Part of a small language model's weights.
Size: 17 layers, width 64, 2 heads of 32, MLP 256 squared ReLU, vocabulary 5396, 1.54M parameters.
Architecture: rotary positions, no biases in attention or MLP, embeddings untied during training, normalized queries and keys, local attention windows, gated attention, exclusive self-attention, capped logits.
Training: a variant of Adam for these matrices, 139M tokens, 8490 steps.
Each number is 128 + 32 x the weight over its row's rms, rounded and kept within 0 to 255. Layers, rows and columns count from 0. The size above them is the row's rms in percent of the matrix's.

# layer 2 MLP up, 256x64, rms 0.246, rows 53-105, columns 0-63
size [100 103  96  96 111 101 111  97  84 101  85 104  85  96  98  99  91  97  94 100 110 108 113  92  80 114  92 118  90  97  92  92  30  85  99 100  86  89  94  95  89  90  97 106  91  89 107  96 122  90 107  94  89]
[[165 129 128  75 173 121 161 138 163 115 132  94 104  51  93 117 113  95 126 137 152 128 140 142 125  90 126  96  86  52 116 148 182 181 145 130  90 114 135 119 105  98 150  98 154 129 154 113 140 102  99 137 133 143 175 109 186  93 194  82 109 159  68  80]
 [130  96 111 126  93 121 185 141 119 124 197 134 137 129 134 108  56  84 148 161 116 113 170 162 105 109 144 120 122  93 105 156 131 130 174 169 158 138 167 142 108  95 116 153 115 203 159  96 147 157 196 155 112 114  91 167 122 119 223 119  77 124 139 138]
 [125 179 148 103  88 120 151 135 145 111  99 155  78  89 122 124  97 109 120 136 188 207 123 127 115 134 125 118 166 132  81 217  50 162 123 128 118 143 176 141 171 108 178 169 155 122 107 119  89 131 128 157 178 134 126 111 142 133 137  62 134 145 135 175]
 [122 105 127 161 162  93 149 121 111  69 131 102 141 107 118 186 147  92 167 122 134 152 165 168 134 124 226 118 130 113  94 150  88 150  85 171 144 127 104 145 119  99 142 174  72 132 111 139 136  51 110 122 136 163 167  59 176 137 120 142 141 183 113 135]
 [134  87  70 158 122 148 128 162 135  54 231  95 106 147 108 120 124 115 180 159 149 116  86 153 136 159 107 145 157 134  88 153 163 160 119 139 190 102 141 155  95 108  96 102 140 152 158 131 171 114 147 126 107  72 133  83 167  74  99 149 101 150 126 128]
 [166 174  54 124 127  99 101 116 142 140 173 119 163 154  94 152 178  99 120 135 158 170 159 134 110  65 103 165  88  84 131  94  88 128 156 123  90 107 124 124 110 106 173 189 152 108 126 147 160 172  62 124 106 119 106 123 181 138 136  82 151 189 105 121]
 [161  65 112 143  96  80  73 180 148 143 151 157 147  69 133 166  92 133 115 147 176 129 191 146 114 139 126 136 154 100 145 104 120 146 131 177 121 143 182 146 173 113 112 155 103 106 148 174 148 130 117 107  68 111  91 119 126 157 134 218  81 101 111 100]
 [156  42 142 159 158 144 208 138 146 121 130 109 177 167 123 169 125 133 121 168 129 115 121 128  41 179 118  88 146 113  92 147 146 141 132 117 152 161 153 169 168  58 113 126 131 114 155 134 200 154 102 132 113 142 169 126 153 130 125  87 105 143  93  93]
 [150 205  87 139 109  92 113 101 127 103 142 153 104  67 128 143 134 119 123 134 142 111 157 164 128 118 107  97 116 122 120  87  81 172 144 183 134 112 119 160  82 127  92 111  91 169 147 157 151 119  75 110 128 112 152  28  88 163  70 152 113 185 118 158]
 [144 171 137 128  95 158 179 159 146  71 160 125 123 136  82 125  89  71  96 128 158 116  81  71  66 149 115 181 155  55  78 112 158 122  95 170 147 125 123 102 110  89 168 136 165 174 151 150 188 132 114 165 145 109 170 122 145 156 132 132 142 109 105 123]
 [173  83 176 102 125 123  76 119 147  68 195 148 153 134 140 125 117 118 147 153 101 111 147 138 127 121 172 146 127 120 138 172 110 227 146 132  93 156 158 117 155  46 133 147  86 110 154 119 139 165 112 135 107  72  93 169 105 138 185  95 128 122  86 139]
 [144 144 151 176 136 135 111 156 205 118  87 132 153 113  57 148 115 111  96  92 120  81 169  93 104 121  91 148  91 113  85 155 190 147 122 150 122 180 195 127 137 113 149 135 162 131 179 140 146  87 143 141 125 114 145  46 132 177 179 130 105 109 136 146]
 [120 146 124 111 116  86 154 172 156 159  83 116 108  95  77 101 125 100 151  68 173 147 144 163  94  72 130 129  95 125  89 125 141 151 210 123 123 172 134 172 106  80 114 118 120 103 159  99 206  86 156 162 153 121 129 142 130  99 180 150  80 128 145 170]
 [151 175  70 169  95 103 186 175 164  76 135 124 184 143 100 109 141  97 133 116 197 122 123 162  62 121 141 133 121 128 104  89 165 109 138 138 114  88  92 147 139  64  98 151 171 147 148 128 132 171 134 130 137 128 188 122 144 199 127 106 159  90 136 108]
 [161 184 125 110  39 117 115 136 142 117 116 108 180 135 117  51 179  73 173 102 176 137 135 119 117 140 144 114 117 108 121 171  90 146 154 139  75 117 110 114 154 147 176 158  84 105 129 113 144 154 143 167 171 135 137  81 104 152  86 174 138 109  73 155]
 [139 110 128  92 173  90 127 113 170 125 135  91 138  94 123 123  96 122 111 152  98  96 136 129  69 179 127 149 171 124  59 107 140 133 149 137 157 120 181 112 130  81 118 159 187 162 171 121 176 152 147 121 178 189 115  92  64  84  94 158 103 178 151  95]
 [154 134 148 128  91 115 100 183 159 121 118  76 143 108  60  91 147 111 126 119  87 142 147 190 116 101 147 140 110 118 114 108 118 157  96 139 187  87 104 196 178 128 154 229 135 104 126 166 147 144  93 173 117 144 167 134 139 109  68 139 139 149 160 119]
 [112 169 117 110  96  89  79 188 191 122 147 123 185  86 121 146  91 146 126 146 109 151 158 131  60  84 121  82 161 146  96 110 140 165 139 113 107  97 105 138  75  90 124 158  64 159 145 112 140 146 172 141 133  77 147 143  79 133 121 125 202 109 149 141]
 [189 151  55 167 122 200 149 109 133  87  95 145 175 170 146  84 109 117 128 142 105 121  93 176 141  63 117 182 141 104 143 111 127 138  99 141  99  89 135 141  87 122 119 146 115 112 107 191 131 147  98 164  93 104 148 123 105 179  87 106 132 172  92 171]
 [142 146 138  95 191  73 137 142 163 112 137 167 125 122  83 130  98 106 173  94  88 131 167 109 113 137 122 114 216  71 171 119 174 162 132 151 146 111 168 169  97 121 120 119 107 199 130 201 142  97  91  95 113 102 144 127 117 121 176 114  99 147  90 134]
 [162 105 126 148 105 149  81 140 165  94 129 177 142  73 114 129  99 104  84  98 119  74 164 103 144 149 135 151 110 106  94 164 160 225 133 136 155 100 156 105 181  68  98 117 167 169 122 189 105 104 144 128 128 150  80 152  78  96 103 144 139 113 116 152]
 [173 148  77 100 121 165  76 129 136 125 166 118 164 169  88  96  93 161 114 113 123 165 176 192 143 133 161 125 170 120 120 169 114 125  95 111 121 144 147 213 104 151 151 215 129 155 138 152 156 126 147 170 110 105 125  94 161 119 111  95 147 186 121 172]
 [137  79 147  98 212 107 102 106 186  75 164 101 167  65 114 169 169 127  88 152 129 144 120 186  90 152 135 155  94 111 113 157 122 165  93 122 183 152 177 153 147 102 161 126 111 185 135 173 141 117 177 112 147 128 139 110 139 117 128  90 146 156  97 136]
 [125 122 136 121 120 118 141 179 112 109 116 112 139  77 106 168 110 123  83 118 192 128 114 215 138  90 118 132 125 103 124 111 156 151 116 170 130 145 124 174  65  95  96  85 166 184 167 142 107  64 122 191  82  99 138  88 130 113 127  98  99 154 182  96]
 [147  94 161 166 169 142 122 134 107 128 100 117 176 121 173 143  50  85 200 154 126 137 147 116 125 103 103 149 138 119 112 131 134 173 114 208  81 138 153 128 170 138 184 129 103 156 101 133 186 125  85 178  84 112 189 107 155 121 117 140 100 127 163 164]
 [166 102 104 101 137  75 110 119 113  96 197 145 153  87 126 107  96 112 147 189 116 154  92 116 113 110 119 135 120  98  63 155 129 116  73 158 165 110 120 174 118 124 141 211 131 113 165 140 176 174 169 115 124 143 125  91 132  95  88  52 120 149  85 123]
 [124 145 124 123 152 130 163 168 152 140 196 153 148  67 122 155 115 138 168 112 157 119 169 192 128 103 204 169 131  81 155 178  97 143 180 162  99 139 140 145 144 144  75 119 113 185 105 114 125 123  89  93 168 149 156  92 153 143 190 142 119 150 137  82]
 [173 132 141 145 170  78 131 180 195 125 134 169  78  80 163 125  70 106 136 166  86 156 140 137  80  76 136 112  66  53 100 157 109 103 103 113 164 166 155 109 154  98 141 146 104 127 148 116 123 150 119 116 115 134 145 129 141 130 187  97  86 174 116 148]
 [146 151 115 147 139 132  96 137 120 101 169 175 170  94  83 125 116 138 124  71 155 159 186  97  50 102 117 181 121 122 138  89 117 123  99 160  77  86 151  87 118 132 107 100 146 127 121 115  77 121 111 154 144  58 152  78  79 121 101 189 118 171  92 138]
 [157 110 133  82 181  97 115 153 120 126 123 129 149 104  88 173 108 133 153 167 106 176 191 156 103  97 118 122 102 116 103  99 141 212 170 123 125 104 161 130 144 126 169 135 128 162 142 146 156 111  45 158  89 175 167 101 198 174 138 104 152 125  92 123]
 [150 151  97  80 164  87 177 182 135  75 147  69 159 104 126 111 116  74  98 128 143 103 140  98 142 100 135 137 167  92  96 178 106 111 165 133 132 172 133 187  98  94 116 167 117 177 149  89 158 113 130  70 152  90 133 145 119  93  87 150  73 169 123 113]
 [149 136 137 181 141  65 166 171  99 135 104 204  89 127  97 187 132 113 149  85 110 167 166 164 117 133 155 148  89 152 149 123 117 136 138 127 145 165 118 136  96 117 108 148 114 143 113 108 137 123  83 133 135 125 118  84  97 112 170  32 190 196 135 152]
 [245 112  80 120 131 114 146 145 154 110 166 142 135 102 106 124  72  78 117 129 181 114 174 163  76 138 152 115 161  94  93 143 116 173 127 160 159 135 137 155 146  68 122 175 153 152 138 156 132 128 135 134 133 134 120  97 120  78 166  99 125 200 137 103]
 [140 102 153 133 168 143 131 161 210 140 109 176 101 117 163 150  83 117 141 134 159  82 141 129  94 126 189 117  86 128 138  99  93 162 111 175 205 152 156 145 124 111  94 138  93 153 128 135 125  78  54 109 175 182 123  87 136 114 116 138 150 187 125 109]
 [118 138 111 154 174  97 123 130 151 117 137 123 146 109  91 132  91  82 174 121 190 141 156  81  58 134 182  90 163 116 120 118  68 159  67  95 138 177 142 141 137 131 148 180 160 168 116 145 107 149 105 100 165 120  56  98 158 134  93 118 178 110 167 126]
 [230  98 192 148 141 137  96 120 114  95 143 148  89 148  78 160 128 133 118 125 132 146 116 105 149 122 148 142 212 127 114 128 144 134  61 134 157 118 137 123  73 126 116 128 109 189 155 142 127 117  89 174  33 165 127 119 132 104 134 128 158 113 104  95]
 [169 156 174 138  98  92  70 158 124 119 127  88 165 159 123  78  77 106 175 110 113 126 191 152  80 117  95 116 116 133 160 140 160 164 119 191 142  76 172 105 141 117 169 148 152 181 137 111 157 114 105 166 113 123 122  56 125 109 158 102 103 164 146 170]
 [125 170 166 146 105  71 185 160 122 120 103 124 158  93  96 115 126 155 208  62 148 122 159 128 141 110 153 145 126 124 117 181  91 140 132 162 121 193 118 155  94  93 124 126  77 149 136 114 128 148 132 209 115  91 124 128 138 112  54 185 100 150 123 134]
 [149  62  89 178  81 170  82  91 107 103 131 175 181 148  83 127 140  61 158  93 121 142 160 149 130 137 200  85 157 118 161 161 139 113 118 163 110 111 103 171 111 132 111 145 133 137 139 154 157 147 143 142  94  52 137  98 166 125  96 151  92 138 167 124]
 [117  91 134 151 179  87  92 127 156  95 142  86 138 131 183 136 108 101  83 120 167 132 141 122 121  85 210 133 172 108 123 112 160 182 114 120  81 172 103 215 103 151  94 129 119 107 106 123 181  96  91  98 118  80 147 146 105 127 131 154 129 167 159 174]
 [128 144 175 169  96 131 174  87 134 157 144 111 166 154 107  91  78  94 111  98 150  83 134 163 127 122 144 202 105 138  99 148 103 168 121 154 142 185 164 197 120 127 110 179  89 136 117 125 201 173  82 137 142 111 140 130 112 165 121 135  79 137 173  89]
 [156  73 124 171  87  80 179 157  98 146  98 141  91 112 160  84 142 116  87 110 157 116 148 175 113 176  88 134 138 108 100 150 134 150  89 113 100 168 139 183 105  93 145 116 129 139  79 139 101 138 127 105 104  96  72 127 101  52 190 143  68 133 149 111]
 [201  94 155 137 138 103 124 152 116 130  92 162  95  93  52 140 135 129  61 172 181  95 107 173 103 145  97  99 101 117 122  60 154 141 107  90 119 106 160 124 146 126 165 107 159 131 156 197 127  92 103 154 153 107 118  61 125 132 151 140 161 135  86 147]
 [180 163 121 202 132 124 121 169  96  98 126 145  98 153 128  96 123  99 141 201 127 181 107 153 150 188 136 119 151 145  92 102  71 155 115 140 164  97 149 186  96 129 165 108 170 107 142 203  84  93 152 120 131 150 105  84 111 105 177 102 147 128 124 116]
 [150  97 161 100 141 134 118 121 183  48 159 165 108 146 141 196 111 107 115 168 102 109  93 107 116 129 104 118 128 108  91 109 162 145 164 107 138 171 102 184 103 125 124 169 101 119 146  97 133 126  79 121  94 112  92 132 151  72  68  57  66 140  94 152]
 [135 133  81 153 181 173 137 133 132  92 126  88 176 101 118 121 111  61 126 137 132 163 166 131 112 100 150  86 127  61 116 156 137 143 189 136 152 174 112 194 102  79 135 160 127 133 156 113 130 135 121 158 119  87  70 170 119 132 114 122 138  97  66  53]
 [138 123  94  71 114 108 143 188 137  92 142 143 145 134 106  70 108  98 161 143 165  81 125  76  36 150  94 103 176 108  81 111 175 172 147 122 127 156 148 124 144 137  98 128 161 171 145  96 112 126 125  87 129 118 111  75 143 166 116  73 133 190 143 111]
 [159 161 118 144 187 128 195 178 188 127 112 175 167  75 101  92 143 142 138 123 144 114 138 194  77 152 114 115 164 134 136 135 161 125 114 115 110 128 130 124 125 114 106 124  95 161 190 131 135 106 103 150  89 100  51  67 163  64 136  96 105 127 108 115]
 [150 141 101 117 152 133 168 167 191  60 176 154 169  86 145 166 111 126 123 144 123 149 133  98  76 117 188 138 160 118  41 128 132 132 103  97 137 172 123 106  84 130 141 130  90 142 197 189 116  82 162 128 139 170 145 130 134 135 125 109 157 157  79 125]
 [163 133  64 160 119 105  97 125 165 147 175  81 165 111  66 136 126  54  97 133 120  94 130  96 122 157 113 121 110 141 124 149 142 130 100 141  65 146 154 159 108  86 149 137 105 139 147 129 187 139 175  59  99 155 117  99 122  79  99 110 117 213 139 119]
 [164  96  71 140 151 112 134 188 158 121 154 152 146 146 120 163  84 120  68 164 110 151  86 134 133 180 135  73 114 112  97 108 147 103 115 151  97 131 186 193 140  75 136 172 133 126 134 172 196  69  96 119 143 123 115 103 107 161 151  98 127 157 130  73]
 [139 141 112 154 112 144 161 178 199 169 109 115 107  89  72 117 123  93 106 141 167 110 155 164 105 100 149 111 115 169  97 182 152 127 160  92 125 172 128 126 197 157  93 180 108 120 155 150 157 151 143 166 106 131 172 112  62 100 128 123  76 117  68 102]
 [146  99 138 166  80 148 177 140 151  97 140  96  88 146 122 138 139 124 123 113 108 116 110 164 152 146 123 121  57  98  71 139 108 117 106 205  59 110 104 155  71  45  73 152 104 162 130 148 135 136  94  91 128 111 164 142  99  95 154 138 151 150  93 167]]
# layer 2 MLP down (transposed), 256x64, rms 0.235, rows 53-104, columns 0-63
size [102 100  90  96 103 102 110  95  90 101  94 100  87  97  99 100  89  93  97 105 107 108 101  91  84 112  92 111  94  98  94  92  25  87  95 100  92  84  99  94  91  87 101 105  95  93 105  94 121 103 104  92]
[[ 60 135  77 153 102 154 157  98 109 106 148  81 132 127  64 134 112 118 187 144 104 130 122 121 158 172 163 116 105 110 133 109 166 113 103 100  95  10 139  91  98 142 143  99 147 134 136 122 108  97 173 124 124 168 124 110 178 145  95  84  93 104 108  94]
 [ 69 139 171 171 140 126 138 121 164 140 186 107 106  95 222 162 179 139 170 126  79 118 116 184 146 127 133 162 137 150 140 122 187 120 144 134 108 129  71 139  77 143 143 141 109 132  72 111 111 126  78 129 120 132 125 135 108 204 124 178 114  83 130 118]
 [ 39 127 142 124 138 155 134 110 134  89  68 141  79 137 128 113 115 129  89 123  74  93 103 127 152 117 140 148 139 185 116 106 167 172 121 132 137 192 134 106 173 167 142 118 125  89  86  96 114 128  80 140  44  55 135 162 127 167 139 139 151 142 163 127]
 [ 55 113 115 119 152 118 171 155 109 113 103 143 126  98  97 134  89 183  48 116  50  93 150 136 124 131 162  69 156 163 141 161  90 117 142 132 135 157  91  89 166 143 165 133 106  96  93  98 127 158 108 100 146 165  91 106 131 137 100 141 152 130 206 150]
 [158 119 178 148 147 142  30 106 143 207 114  94  80 108 115 110 140 158 166 197  74  77 119 108 129 178 123 158 158 118 194 128 111 138 135 118 102  75 125 136 151 149 157  99 110 122 139 113  89 151 118  89 120 117 119 130  80 172 113 124 157 122 161 109]
 [108 133 121 136 149 160 187 126 150  64 142 108 150 151 171 165 185 111 117 173 120 111  85 123 199 151 136 120 172 153 114 154 107 125  93 120 168  87  83 127 155 123 183 107 178 102 175 157 175 115 104 128 108 152 123 108 139 166 195 119 135 114 153 197]
 [ 51 155 111  99 125 146 168 155 111 159 151  86 146 163 132 181 115 139 117 122 111 127  99 167 132 122 169 140 105 115  85 146 172 134  60 128 187 108 138  93 165 136  96  99 193  78 108 132  98 105  81  95 115  86 172 134 125 172 162 181 111 101 163 132]
 [100 133 165 193 104 127 139 109 191 106 106 101 177 147 174 127 129 141 127 134  51 148 134 192 132 166 112 102 171 160 149  75  86  84 145  59 131 129  96 124  85 136 129  84  62 134 143 114 108 137 166  81 136 138 129 136 121 145 104 150 117  70 129 104]
 [ 86 140 114 159 199 186 114 143  80 127 113 134  83 101  66  71 186 175  66 158 138 137 128 133 141 136 144 100 114 112 108 105 128 202  99 183 156 115 135 104 117 133 155 124 181 115  84  88 173 151 117 135 122 118 111  87 121 150 125 159 129 129 172 167]
 [117 193  96 168 122 157 142 125 124 170 153 129 141  64 160 158 100 137 100 222 139 169 157 185  98  94 119 114  50 144 135 136 157  88 142 105 184 128 143 106 142 137 140  98  92 120 128 108  76 134 136 133 124 138 144 117 146 155  94 148  97  52 154 156]
 [ 38  97 111 150 126 156 137 155 161 101 174 150  91 127 135 126 132 153 101 150 112 127 126 136 178 112 162 173 121 148  99 141 120  94  85 110 172 167  96 143  68 112 178 128 147  83 108  60 155 155 135 152 108 128 117 120 102 181 161 200 156 139 145 183]
 [ 47 156 137 122 129 154 130 121 144 126  95 101  91 139  88 119 146 154  96 111 124 106 118 107 139 144  67 130 131 158 122  92 169 135 124 128 103  49 122 134  90 154 139 134 163  88 122 164 132 161 120 122 194 154 124  99 112 145 188 178 165  32 170  92]
 [  0 126 180 151 124 115 124 114 153 103 152 156 100 113 141 140 195 146 171 147  96 124 147 138 147 169 144 128 152 146 125  87  95 140 128 145 127 108  83 170  92 137 111 102 123 110  93  61 106  99  76 109 153 155 131 153 148 138 126 164 162 124 128 167]
 [112 146 102 141 138 161 152 173 155 125 110  99 163 114 144 117 133 142 181 123 149 109 153 126 148 144 144  99  95 255 145 129 137 116 159 109 104 110  63 131 125 114 129  92 117 102  85  73 123 163 107 144 181  87 158 152 174 186 157 145 160 106 169 118]
 [119 132 134 112 110 172 148 125 125 130 138 171  53 176 162 130 178 100 145 170 100 115 155 141 127 102 164 145 127 190 103 158  86 172 159 124 169 146 102 149 154 139 143 110 154  60  93  93 109 153  88 143  93 126 144  52 145 173 148 210 136 141 115 123]
 [ 90 168 156 137 140 105  84 148 133 122  99 171 146 146 137 151 106 118 149 176  93 130 134 107  84 102 118 117  98 149 193  93 115 128 179 109 149 147  90 140 101 154  86 147  69 122 120 117  74 138 144  22 162 173 161 123 180 138 133 124 162 147  79  88]
 [ 75 101 111  94 134  71 135 114 122  92  71 113 111 190 106 122 112 142 142 132 123 106 137 130 136 135 136  69 118 154 153  64 125 154 146 126 147  99 117 145 134 177 139 191  80  92 117 103 122 122  67 115  65 141 137 136 227 123 103 137 150 137 188 105]
 [ 45 158 120 157 179 132 150 160 109 149 156 125 153 178 115 125 128 115 137 106 128  97 127  94 194 141 148  85  96 182 113 163 111 103  68 159 162  75  84 130  87  80  98  95 135 117  87 104 108  95 107 144 109 126 127  98 154 105 106 173  94 101  92  78]
 [ 93 136 113 122 147 150 163 109 135  88  71 139 152 120 143 114 108 113 103 174 108 174  75 135 188  84 137 142 139 139  61 138 181 139  92  92 121 109  52 143 129 138 133 166 110 111 150 147 116  62 102 123  50 164 135 141 170 123 132 162 100  81 118 177]
 [161 104 144 178  93 155  87 145 116 140 144 147  73 181 110 124 165 145  80 135  66 111  93  77 125 132 106 113 123 167 114  80 151 119 172 162 194  73  83 111  72 161 157  99 148 186 137 122 115  90 164 133 132 158 157 171 114 119 137 166 143 156 156 118]
 [115 179 150 112 127 106  94 127 111  40 132 109 133  94  78 170 224 126  83 160 133 117 106 118 105 137 196 154 144 152 144  96 122 164 145 136 142 139  55  97 110  95 155 123 118  83 123 123 133 161 140 124 108 150 169 135 116 198 175 137 134 103 107 152]
 [ 39 139 143 123 106 126  63 151 134  87 142  86 136 151 147 141 206 158 104  99 108 149  84 120  91 130 171 131 124 166  76 147 156 132 145 108 120 128  80 100 122 142  87 141 144 178 143 148 120 160 135 132 118 128 168 169 152 120 146 190 144  76 183 181]
 [ 57 147 106 158  94 133 104  99 221 112  67 133 175 143  86 127 116 130  74 115 106 126 171 160 139 118 137 135  98 227 141  81 107  79 126 116 116 143 152 123 107 113 130 131 127 135 163 121 100 115 144 113 137 167 126 140 112 124 105 146 113  93 130 214]
 [ 77  92 118 138  94 160 125 119 123 162 171 129 100 135  87 160 148 175 102 127 111  81  62 110 145 163 138  87 143 137 112  96 102  88 134 145 113 103 121 123  66 149 122  82 154 136 100 111 110  85 111 153 226 142 115  89 168 161 132  78 135 113 164 194]
 [121 143 144  93 157 138 114  89 141 199  95 186 153 125 119 167 107 126 120 161 105 123 120 143 177 138 129 120 125 164  83  93 199 110  53 131 112 155  98  80 125 144 137 105 126  88 136  34  78 140 170 123  69 162 158  95 151 133 122 104 135 113 113 122]
 [147 146 170 154  61 130 100 163 155 109 102 131 130  98  96 101 137  35 154 143  73 103 149 164 101 141 131 149 149 177 169 137 127 138 131 136  72 130  72 128 113  84 104 130 181  81 135  55 130  92 125 152 118  85 117 165 125 114 124 156 122 108  75 163]
 [ 93  91 132 183 117 165 123 143 132 188 109  90 106 167  73 111 176 162 138 150 114 131 116 107 142 148 127  83 111 149 130 115 134  31  86 133 135  77 156  77 118 146 147 110 166 110 146 141 112 149 121 120 151 195 112  95 132 137  98 151 164  46 119 169]
 [108 170 127 191 143 145 131 101 165 145 123 157 123 151 170  99  74 154 157 245 111 113 108 149 147 121 116 133 128 152 150 132 130  97  96 147 115 128 169 167  86 140 161  97 118 100  98  85  91  63 100  78  87 123 120 124  90 144  72 135 161 119 151 153]
 [ 37 180 143 122 194 163 146  85  67  99 127 174  65 167 131 127 148 148 127 133  81 146  96  85 100  97 113 136  96 184 147 119 102 125 148 154 147 105 143 100 104 198 138  86 131  98 121 124 129 141 147 102 149 104 128 119 114 146 124 174 102 111 140  71]
 [147 171 148 143 139 131 112 112 142 155 102 126 176 114 153 158 119 161 113 155  33 118 136 134 144  90 127 157  99 132 119  70 114 132 116  56 140  83 109 101  79 150 179 118 118 108 162  68 127 157 152 132 113 222 125 134 165 164  80 155 130  98 152  97]
 [ 32  80  87 118 136 148  81 124  92 149 142 119 104 109 174 119 114 148 131  83 133 153 136 118 153 121 130 147 156 137 130 148  50 159 126 128 100 114 132 150  92 138 158 101 102 119  83  50 102 105 165  80 140 180 111  87 132 154  70 167 124 127  84 161]
 [ 22 128 116 140 152 120 123  92 121 134 129 128 150 160  97 143 132 147 155 135 114 125 107 138 133 154  83 127 130 209 195 114 106  97 137 140 130 147 116  92 154 134 179 107 114  51 127 143 166 140 129 124 155 144  95 180  78 160 106  83 193  89 164 143]
 [119 202  77 203 108 170 105 127 114 153 133  98 121 114 187  67 143 127 113 143 106 122 121  96 150  83 122 118 127 105 142 120 144 116 131 135 179 159 111 132 145 141  94 157 149 131 107 137 147 155 112  63 109 104 120 164 174  69 116 112 211  58 120 154]
 [ 10  93  77  96 115 193 124 106 130 154 106 116 121 193 118 117  95 156 111 135 116  81 115 116 114 137 138  78 133 127 172  76 123 132 181 113 127 120 102  87 109 178 123 126 111 129 158 151  80 162 128  76 156 152 132 147 111 107 136 147 176  95 161 133]
 [ 35 165 137  83 149 162 155 124 140 105 118 202 120 194 133 140 131 133  90 104 118  91 140 108 162  99 127 106  70 185 194 119 167 106 160 141 129 165 106 116 154 150 156 145 137  95 125 144 108 169 145 135 135  90 187 156 139 115 170 151 165 102 153 145]
 [125  56 109  90  46 150 196 115  73 125  92 163 144 183 110 173 118 115  67 115 139 137 129 141 126 143 123 149 166 101  37 113 134 122 141 146 143 156 153 122 144 117 148 117 113 134 128 161 118 172 135 179 128 133 149 101  97 115 185 125  93 173 129 166]
 [100 197 155 127 105 102 110 147 145 144 119 182 147 206 152  95 123 126 153 155 117 149 105 126 123 123 115 139 133 236 167 108 149 131  80 135 150  84 123  91 142 147 150 119  93 145 112  72 179 126 132 148  98 131 149  47 158  88 178 139 125 129 153 133]
 [ 33 122 102 102 140 122  89 151 134 128 116 133 134 135  92 108 140 180 180 130  66 147 113  75 220 141 159  59  99 167 136 174  95 117 100 120 130 129 124  89 115 138 169 106 126 119 130  45  97 148 107 128 110 109 133  97 159 135 128 133 140 100 137 158]
 [  0 135 141 116 154 130  88 120 181  99 210 146 134 135 157 116 121 106 104 121 116  96 127 128 146 102 155 150 118 153 112  85 183  82 153 145 160 143 129 120 135 164 150 134 113 129  51  96 114 185 137 152 117 103 106 158 127 125 129 163 136 108 133 175]
 [ 67 131 118 131 159 133 164 146 123 120 133 200 146 159 112 111 114 159  52 141 128 112 125 139 119 124 186 146 105 119  83 146 127  87  86 155 168 161 169 133  91  98  94 112 121 119 135 121 166 118 149 103 153 251 162 103 118 132 108 132 155  77 145 159]
 [ 38 133 111 119 124 101 143 118 167 131 121 184 152 154 123 118 107 148 124 105 106 155 131 121 218 106 158  83 102 195  79 108 113 114  82 136 162 175  95 158 107 140 111 151 158 163 113  77 102 178  86 114 144 172 183 109 115 129 111 143 154 115 153 153]
 [ 84 119 100  63 119 123  93  73 184 113 140 156 110 110 179 160 159 137 155 114  90 142  89 145 162 178 114 133 142 151 137 137 169  75  60 108 139 155 144 123 130 171 123 112 156  87 102 133  96  83 126 107 155  74  78  82 140 151 118  99 111 145 107 198]
 [140 114 154 134 130 141 134  98 159  91 116 158 123 151 187 121 105 193  95 179 159  64 131 152 138 146 128 147  81 138  52 112 168 144 132 128  67  52  97  66  79 192 146 134 140 149 107 135  82 154 149 124 142 150 128 113 156 116 121 166  91 132 128 154]
 [173 147 115 145 131 102 167 142 100 111  88 176 146 125 178 137 159 120 131 168 196  69  99 137 116 127 166 104  89 144  40 103 140 101 183 187 151 121  83  75 173 112 120 144 121 110 107 169 170 111 130 135 148  97 133 139 148 176 177 116 138 111 155 100]
 [146  93  64 127 137 177 108 161  82 128 124 106 146 179 209 140 113 132 154 141 174  85 143  89 157 136 151 100 158 152 123 152 138 122 135 117 115 168  82 130  98 112 124  86 131 155 133 136  99 222 142  89 164  68 113 151 152 142 143 163 124 130  56 126]
 [ 35  93 107 102 103  74 115 115 133 105 155 152 139 125 157 127 165 137 135 192 115 129 162 126 141 140 176 148 115 169 127 105  73 127 121 145 128 152  42 111  15 103 175 122 133 121  77  81 118 118 115 138 138 140 132 149 109 145 127 129 136 120 151 157]
 [ 45 102 123 152 134 186 180 120 122 102 143 112 114 139 167 182 110 186 155  86 160 147 100 151 158 102  59 195 159 164  95 168 158 105 142 107 144 100  89 130 103 121 139 165 141 110 103 169  84 144 136  83 149 129 141 134 151 115 154 156  89 174 109 127]
 [133 120 126 197 158 150  58  82 140 184 108 102  87 104 109 135 119 180 162 130 145 102  98 149 169 138  93  78 120 132 133 152 191  91 116 167 132  27 139 129  80 192 115 125 182 141 113  94 106 126 127 121 114 112 110 125 147 138 128 114 109  93 119 150]
 [147 127 141 112  98 204 125 141 131 158 115 160  94 126 157 125 171 139 181  32 156 172 109 143 127 173  89 120 115  88 138 142 146 166 117 159 140 133  73 112 110 201  93 105 111  93  74 162  89 129 112 140 165  95  67 154 154 139 142 141  98 115 122 100]
 [154 116 129 154  98 130  92 159 160 148 137 109  82 131 121 178 149 127 130 140 141 109 105  75 136 184  84 142 109 235  82 169 154 127 154 154 102 138 110 109  93 160 149  91  92 147 151 106 172 185 167 140 173 124 136 147 111  92 173 131 132 182 152 178]
 [146 137 111 131 157 186 113 121 147  98 144 209 152 145 125  98 119 166  91  95 123  87 200 139 118 169 127 170 145 115 163 144 131 151 102 168 201 143 145  92 104 174  63 114 179 116 161 107  99 117  79 161 139 106 162 109 138 111 183  81 134 146 115 130]
 [ 63  99 110 112 139 143 156 119 209 126  95 137  52 155 167 190 178 127 162 129 110 147 124 151 127 169 153 120 159 198  85 136 135 163 122 144 129 145  69 131  77 184 115 137 119  97 103 107 119 135 116 120 122 113 155 112 150 160  95 148 157 106  86  74]]